Each number is 500 + 40 x the weight over its row's rms, rounded and kept within 0 to 999. Layers, rows and columns count from 0. Numbers have three digits each. The size before them is the row's rms in percent of the matrix's.

# down: layer 6 MLP down (transposed), 704x256, rms 0.0622, rows 356-386, columns 128-191
# gate: layer 6 MLP gate, 704x256, rms 0.0672, rows 357-387, columns 128-191
# up: layer 6 MLP up, 704x256, rms 0.0648, rows 357-387, columns 128-191
down356 093:459473483487461500511570531482426490476470524564426480498531457547542481513564501438498500531517571494526538485460597478557522500550541436529569570457503565514554503464518469568472488532534484
gate357 098:528490492512590538593445509526498496536522527524502512484469460538468506496510535507541475527479576435465464461574540467483512494510548533525480451428453498492458433600482553489493454474469493
up357 098:556480524530464493438483490472443510496484571534517514584510478545520482387439510510475577526604465521502554491474520424570497460541451509491531463476459507518457503546489562479481487503507516
down357 100:446435451556514449497507491459481427466497480534562482490446503449544470465464555426504520496550483502522504488491571443538473579530517553385510570471544552471561551488477556546559491473464547
gate358 104:497509533464492459576459465495443497501442498522496555532466486464514458508486530545470472488490515443528478456539512504480443473502517527499520567472529563525508577562574532433516559504545479
up358 104:429515515519500542486529507481538453501487492545547470489510515457496549452485571474457460482444517469513532530545454422521483476462473490478488490544490478427469539500453505448539447571449523
down358 105:513487523492518521510407514494496459516559559553537504495528484415467514503550546523465461441457559476475515483417495561519474499502485434503474575548507479491550552536457508581518522461421408
gate359 099:415504491561428453514503537478499496502472441541493515512512531482449534539466548485489560505503547443496470471512517419505526559495456435475456512541372492458440493555544538495492513554548452
up359 101:450449488510544556456475540440548489522461463465573577536478493505508507445492562446518506428522507474487563513536543468542462543429435522522534426566536542462537514534510516616464459507461528
down359 099:542480441424467595554409461446506374466439483503533534566511512477529521450485564411529505503419514476496509526464532522519427545499494555492517514436504539526549570452491437554484461474515549
gate360 099:456553498454547477543517501506539547480532540449497530515469507450543487545574467507460525438551500538496487476535488518511532401529557469473428534430476463580474497503490531441467530471574450
up360 097:583524485530514484544517512493487527597538482536509532452503445505557427540516578479462510459472524513438594470606476464531545440450541476463492413563436552531493464487544508430515524507489547
down360 096:520455555541484500546471546582512488411539453433514476435571494451483471436475449485599510500503556481511501449460517579559542551490479541479481526504513496526525521567453441513468527532482431
gate361 097:541446493526535436524446465485502465575490500474493467470447479563514474589532488443443532529476508542447434495522481559525487439555496568521523554593519519498539481552503491495440484550523568
up361 096:516453477453463533510562616502532509468521535397489451482466497444562524466443459491486490539538428496524473500473491499491484453461474545477461462486496507542500578492447481464436563483486480
down361 097:558471507520518531427509514484472521507521522517441544518547502494510493533481500539526504475522613412443530540415504517542506513505480546506535497474413424523523498525454529384496448453515526
gate362 093:526465541563425539459529570504556519503551485521493578539513467467478458616528502528463486522484475546436545524550501554518578446520512493447591499491450536549530478485529552487478614487494478
up362 093:515455482507530557493473469480553477480534498511519527482447498473467533554524503496504455507510426548467456525473534550435508568547558490551506496525447465550501579464532508540501531501515429
down362 093:494504567488499493535521536486521510510491566588546478532513481465507511586449500488418503495530497527494493470533528481589461400480547431457560465525513432489495438540448487510513493559479509
gate363 102:467401488465501498549493527488568402494564501538452500516438576434474510524489474470493501487530471591534488492554531493518544542509561544527540511442417500508466536449532490422525551491465507
up363 101:496541463433485537523488523477495531574461557553540514462518465416521519651469491555474502529483492469470488488485415544500486547437529584544449455494559517487563485428503485449573505530544543
down363 102:525475499462507525571497486531502526569497542491485463543553455441491514493579466476492540469450421526504479471447480521463520592462525585540466493546558522491521493477482490439464507512479558
gate364 103:483468512464552473535493480488426555568557471529540408420541523500482620497446498507488478489451475527486439579560521508533506516466503509504484528531517550473495519502469447535414437519490497
up364 102:455535483561507495470510528510512522527409513527458490466468502505512493537484484502494584470498431580524550530515478551509548463499516495521424473527547483483377425488487497541436539526527519
down364 103:491467496505473504566507501544539518445548429464537480541508508524572446495497510473484420517511490482551459490497492535526488514491459461550524578500523537521477531521515535502531443533496513
gate365 097:457490453482496580527487487492455487440494511520533483520482484515519467599532499501491479476490511451435484499493559530558488445469478531531636484513563496491510518382552535508556518553516534
up365 098:504493456457467473460539473490567475503496459441462541573482424488508438501478481479537507513422478478508429526511451475501444531511516522433483493457542465494530466515572492515486483470565501
down365 100:510478516454434495456508534528471527512536488479476494420478495496523493520453464439491545503524508491539467522503470510464472508469535523473511529412526437437505466536574516549504469554530527
gate366 103:470461470460457477512493448515493493440470421487516487498483514505393499563474565513460540526482513440464525500534501468519518510421486509473527526475505509499516486537486454516532523518468447
up366 102:512553550478525546503493501431488445527419495506449424484441542497445500515481478518470504462510521524480505528479424496455525526457526461479475514475537494498484522581429523492460475387531493
down366 104:508497494460500469495506472489413489487489451441451526515533557556547460530480545502426472415551554504544545484504577509434520492506508551463501488487522459451521526537551410417532539469540506
gate367 104:435455522495467497514507454494525543491549470482543507551563594405514516515476468584544489581493485494457553464494527437538523532555564443503460475529474490537500503511491477432518503490505524
up367 100:473514393512476485482579475462537443537550487455456492519515641515483496483489504568497467599478578480496480477488458511432514457516526413445514531559447526506470589512458486493555522462494547
down367 100:511519522540533499514518477501513487411539481572464527530559552503539515485534467503501457542483473457547431489508527529483431447546453513538485447413500516557512524571513535504427445394501492
gate368 099:511552459537496501547509505529508475533467532479510387480498545574441465489520427478511584547502548492504420455472427529565485512558530496505481527546446523492462499515429494529558467450499535
up368 098:541511449568497527501492473453494506520474447541502527456488540530499459544495520491489445503475516527509485532540528542563472510517528474590528494541492544438443525424469455469597590484418418
down368 096:506522481458512490529523530536466476477427587467501496590496522430501481530470483561509619481545473493491512519503486512405534558479508519447471442641503517466507470520538511490484525528514496
gate369 102:536490478505460465507432512471548549559499390473518494530499518487501483438535505528528467499487529515533529502494556510510580507397533456464454517473498498448467586471443494533499487499435551
up369 099:471542509530466434578527556594523496560587532497486483504487465472488532448550479567441472497511488568440499549567491549360531475517581504486452487547471551530487437517383469466475460441496524
down369 099:484479449560476503554514547502519450514543468494426522430537509509520466524432496449472537544601511484548469494463478505391434483516494592502547485563475525533465432476555482470495533539566545
gate370 095:453537498485494552456562459562544481454543507485523573480515573467448417440497489530489490549570537463538488505468532406451509432511412486500483538525498501521428542539539491536568509518452445
up370 096:485490577467529511505501449414517517490445509512543516560539493514515549394496466504430497505503483494487550470486532549540550532519496454460534455402539461478549465521451490521463548464440556
down370 096:525472530524557496553484488474552504508569433475506436526455502538405494545457459544525515473505444545468589465549592505520551506491478507543548578539487509516552501437512473510538478504437533
gate371 099:520496441472497550517476568477563475544536460516520451443455547419531517483452509577426593449472491432501468516459554435446501487517554421530500490508418556517549522512513531530545492490480543
up371 089:470587470524521519528555445466541511531574432587471553474494525557482527515417545475485465493533539564468449474551510454479487551542431551529472525455465442506512504503492479463495488557517476
down371 093:509480426511473446510455576456536485483515520546488503538506469464434480510503548553491455445472494418494489537505509527480541474498483535484510625662508572462616521490440499535519519504540582
gate372 100:507450529523524529498471470520505507544492512476494530476525557480508564505533439436568506496473436498450468493530551528506571467517534479535469519444473488506535487433532428474542502490479537
up372 099:479487471549517488455492504537522467456550514438456456562484523445527518486507456498534547475510478470469527507578495503478534448541548506486535524471484515475503507418507460494546631431508537
down372 101:488453554475452483476484468466522509498514520501522504476553449463459567394510473468444421524569506538498543457497469535446454481503528489500499471458496454485525483430491482489506512483536505
gate373 098:642516482464444477519473506506428508470534474485524526454444471482485518519477543498567549465461460469487442522497461524538453509591483454536596524489466441550550542496514479550526505476460434
up373 097:443404525480525558525523494504548534518465469499477571424456507516431494507440533458535483524459535489459494508537449501511543488526477543565531563512448489562488526521462525553540496480519504
down373 096:537523547488558483414434516492534506587513471454508429561468471503540526499523525538439480475514493460541467526421493453472481458489518469532531447561487518482483439497496542519535518438589436
gate374 098:530608552404528456516428485438521511526541466519519502519499523521565461505534442517436469482420432551481482421540548449464491565483451476487469527501601522546550539570503541549519468566510515
up374 100:451450546527482418453569476565470483461576521437475501470452543544444505485492479472440444561532552485499507471498562536506482513438539491478466462474408548456507449527502593541512531489483537
down374 101:509509548534542508459526486534430431548476463423444490503472552504481551526544594470582456481482511457481511554539520541515485462465430510552513485482452487536456458489454467452478520488423483
gate375 098:489443517398538496503428566573583479527538422505523481579524499502488515509486497462506506558473517504529550458447457594463528468487547595502511500448553459580496510546537492535505451474509562
up375 101:450460453499492488509546444523537493529529366592477511558517476511480522403447476469465520558575474500519533437521538494502584532493546523503514570474427430447526488482449420584531474456471522
down375 100:480550550466480482469476464519479398473470435487459498443493564487504570455486497532560541483523473434497497485513507449491515523496497498524560543453567488560483588484549565531525538495517491
gate376 103:528532518510500481481542492484436437437537450461502496489562557479483534523485503423465434531548487502429560538526526523434515469521504479555497500465516473498572453531494456484504521541554523
up376 103:497487503534474474563538507475463468519485466509464477544489489497536483481480556525437499499499553448453558492500512509452537438503469465606491414506551524541522453486552467476557478498499495
down376 098:497469480483521538481512479545557532514461493525515487540482489510468495503530466530559511469499493561549429517480457480590446551461514532447483551545448497478441529536493578504538485485510482
gate377 098:437497559465452439506501455599474459466444494561531540403552509497497475462512457518487505401487514529511491566447474529503469517530501474441444513430486512494509534533468517551573456497498479
up377 098:451412529458548473533516462508487467555458571536435446506535502456509451413550449524576443500525505468461560478473468466471521471456564467511538560491451457470452501374545457449454451519485538
down377 099:585469475496500513530512516504523571494494495514454519465562558543462481588529504489515529494521465544491460538489513459455490553525552474513507515479463500495510513455487533481457556524469492
gate378 098:466490534538531479475495514502494551526579496551552529480485433440538470578491569490471482496428613501512432502540478453584521462482570515520456427512546445493480545480520493517525391464480461
up378 101:419570582498586467518481504516523487476479526504508498515514475557455464483536491583524506504444543457498493533513460441514513414501564596426570441519544525443551571458517455444560468416445555
down378 101:522520491468500532456472475455435508466477521507463603503437547455502553546448479578470509469464536524472522489487436529558543552470485580483481501473498525460485517436557430498483486547497501
gate379 088:387535529519555517450478499496512460509563510561500409495460554492544498482455464499572463432469545516507557449527551566465509540508478540425476493518428588551536433486536553497512429532491516
up379 094:529456439510506467420412499439506485520504581470503526540403537510553550467552509527461495472446426484462498431543532447521492539456500494488449542514498444502537464510464600469509510485515509
down379 095:480482510477478541507440564490509525545487462480543475491487495544438410498437451490501459525457533483517456517495465451489445506530505518496456545493501436554420519497414505526540533507517489
gate380 093:544473562545436489500482418493497456451516477397553436536478492480484532447564538474485468402538569482575449497445503487492501448454539515557567443451513530531507511542480476472501507513568486
up380 095:478493525560572585527522560490469494527451473414524523449478444502538506489522471451453514486499460541540518495494518543501556514450501526632449471537480541466532549505559499535480542418513528
down380 097:496441490469468579437463511455502422501506560484513510523539513517423455517492486565457540539424520477520566542522426441509521493484460465473439556486536485451544533521499517451540501590495490
gate381 094:504468536485555519503458437435489471492423495531492462458515445459475465559503538562559466474524485542466421504500524468553485547492530479486471516458497517478465447417464430601488477567449526
up381 097:447560509484554472453523454486468567502483532458533490534540476490493560483510437432441514468503550517504571526571486480534389491479460512588451518490560466502511527471458434528482481560481494
down381 097:441496505522603569512542515511547558489473530524527503499483491538475468453495458501565581534521558500513535459512463550416493485525464500484457586525597522474435522558573514504533479458536543
gate382 104:446470565464533487538521505591544498529488475509565533495510517516430529462525465501577480486516516497485448504540505509534494437526491547513451522483533505509574498523527511535452488573415473
up382 100:454550503480524475498453450508463464472498504478501477486506433543516437486537504461587539496453534463586460563475523487460558489500441411508477525508486546511573549516510544553484515593431434
down382 102:427480501499498484478453555525366441507478494540506463492607497508455550460548562512554456530444452476611465523501528560489458531493503505533483513489534491488502555494474511559474447513464503
gate383 102:480463507505479510565498467514550499546489576506543464446473492481494494492475457552491591517463528514450527506492512473543528481502445499436498598570512528463554553597459497577535486494487482
up383 106:494545528507421531548543522485544545515560514482476582505504484516470483569531453474569455575504498544477505476481489432532489538443499514519493438519529436474550497519406521575528512513483543
down383 106:455458415511398573469489552412510496456496464434546513491550526495451516482524472503538532546527582527440530461505546482469512535426471465496531524616550507522534493496455507547495475511469534
gate384 108:527510435508548537512451607502518480499506496522545507497431446524521457487574515502420533420535494528553532490430513499486402520528552485490519430511525491548559517525483497492525486469514513
up384 106:455460513503440493495543566509482567489471487503451480489512501491485463569534496520542422516488559492429480516561502523471501502509467447452496516442454454462474446501500502472585546484462490
down384 100:528475514537552556526417537522530478513553508466534441515500502551550495457538490499430533442537484494551474519446502468503446501485536494543590431510510524547544515478502492520506446470465521
gate385 103:505442489553523507510494501460542408534488479494516465535535480550455537472468507536510519514468538523470549505498500520560491501514613475514558492551513518473498499477507520521550483520391451
up385 100:472506506539483516498482595482525542521474550538503456504518547508514486535528528507565447544521565519492455484495524505475481492509524523448480510493515479494456517492443449504529561513492508
down385 100:472540523471439445490473520510556555509553504605463484471481520467498435541541427495462508559516502491455529519481535501505510533487456486536411543512498497497569511515573583456537506506515521
gate386 096:469481489465515502533500413547472595517539548474452514579508529514493439437485441472499507573455562507522513516445546506512542484455511510487521525469513491573521553492456450468461446492518549
up386 101:499517496526477550515492484471456443507494536566550459548484506513434572540466499481540519440506520512479531431506537462541469462476524471533561467524542564620487527496483507563468582505566509
down386 099:500477449508531547493462468560526460495554505553473508466428520515475414480480592483529529506531532503422488555459501484524535467459482492542479521549535492520415473483506595474536460597497434
gate387 108:468512524492509412543446488506480537514537529457483589494455462461490501503466504441536499513463566481363424507530527526498529476396556452466471525475499482525504530471522525527492526531472497
up387 106:532495438503486531479496490469503507577477502570492571505503468504489512547458470516507453477458524492589490485438511454453486544509518513537552550523480556468498492508525486431556465447483494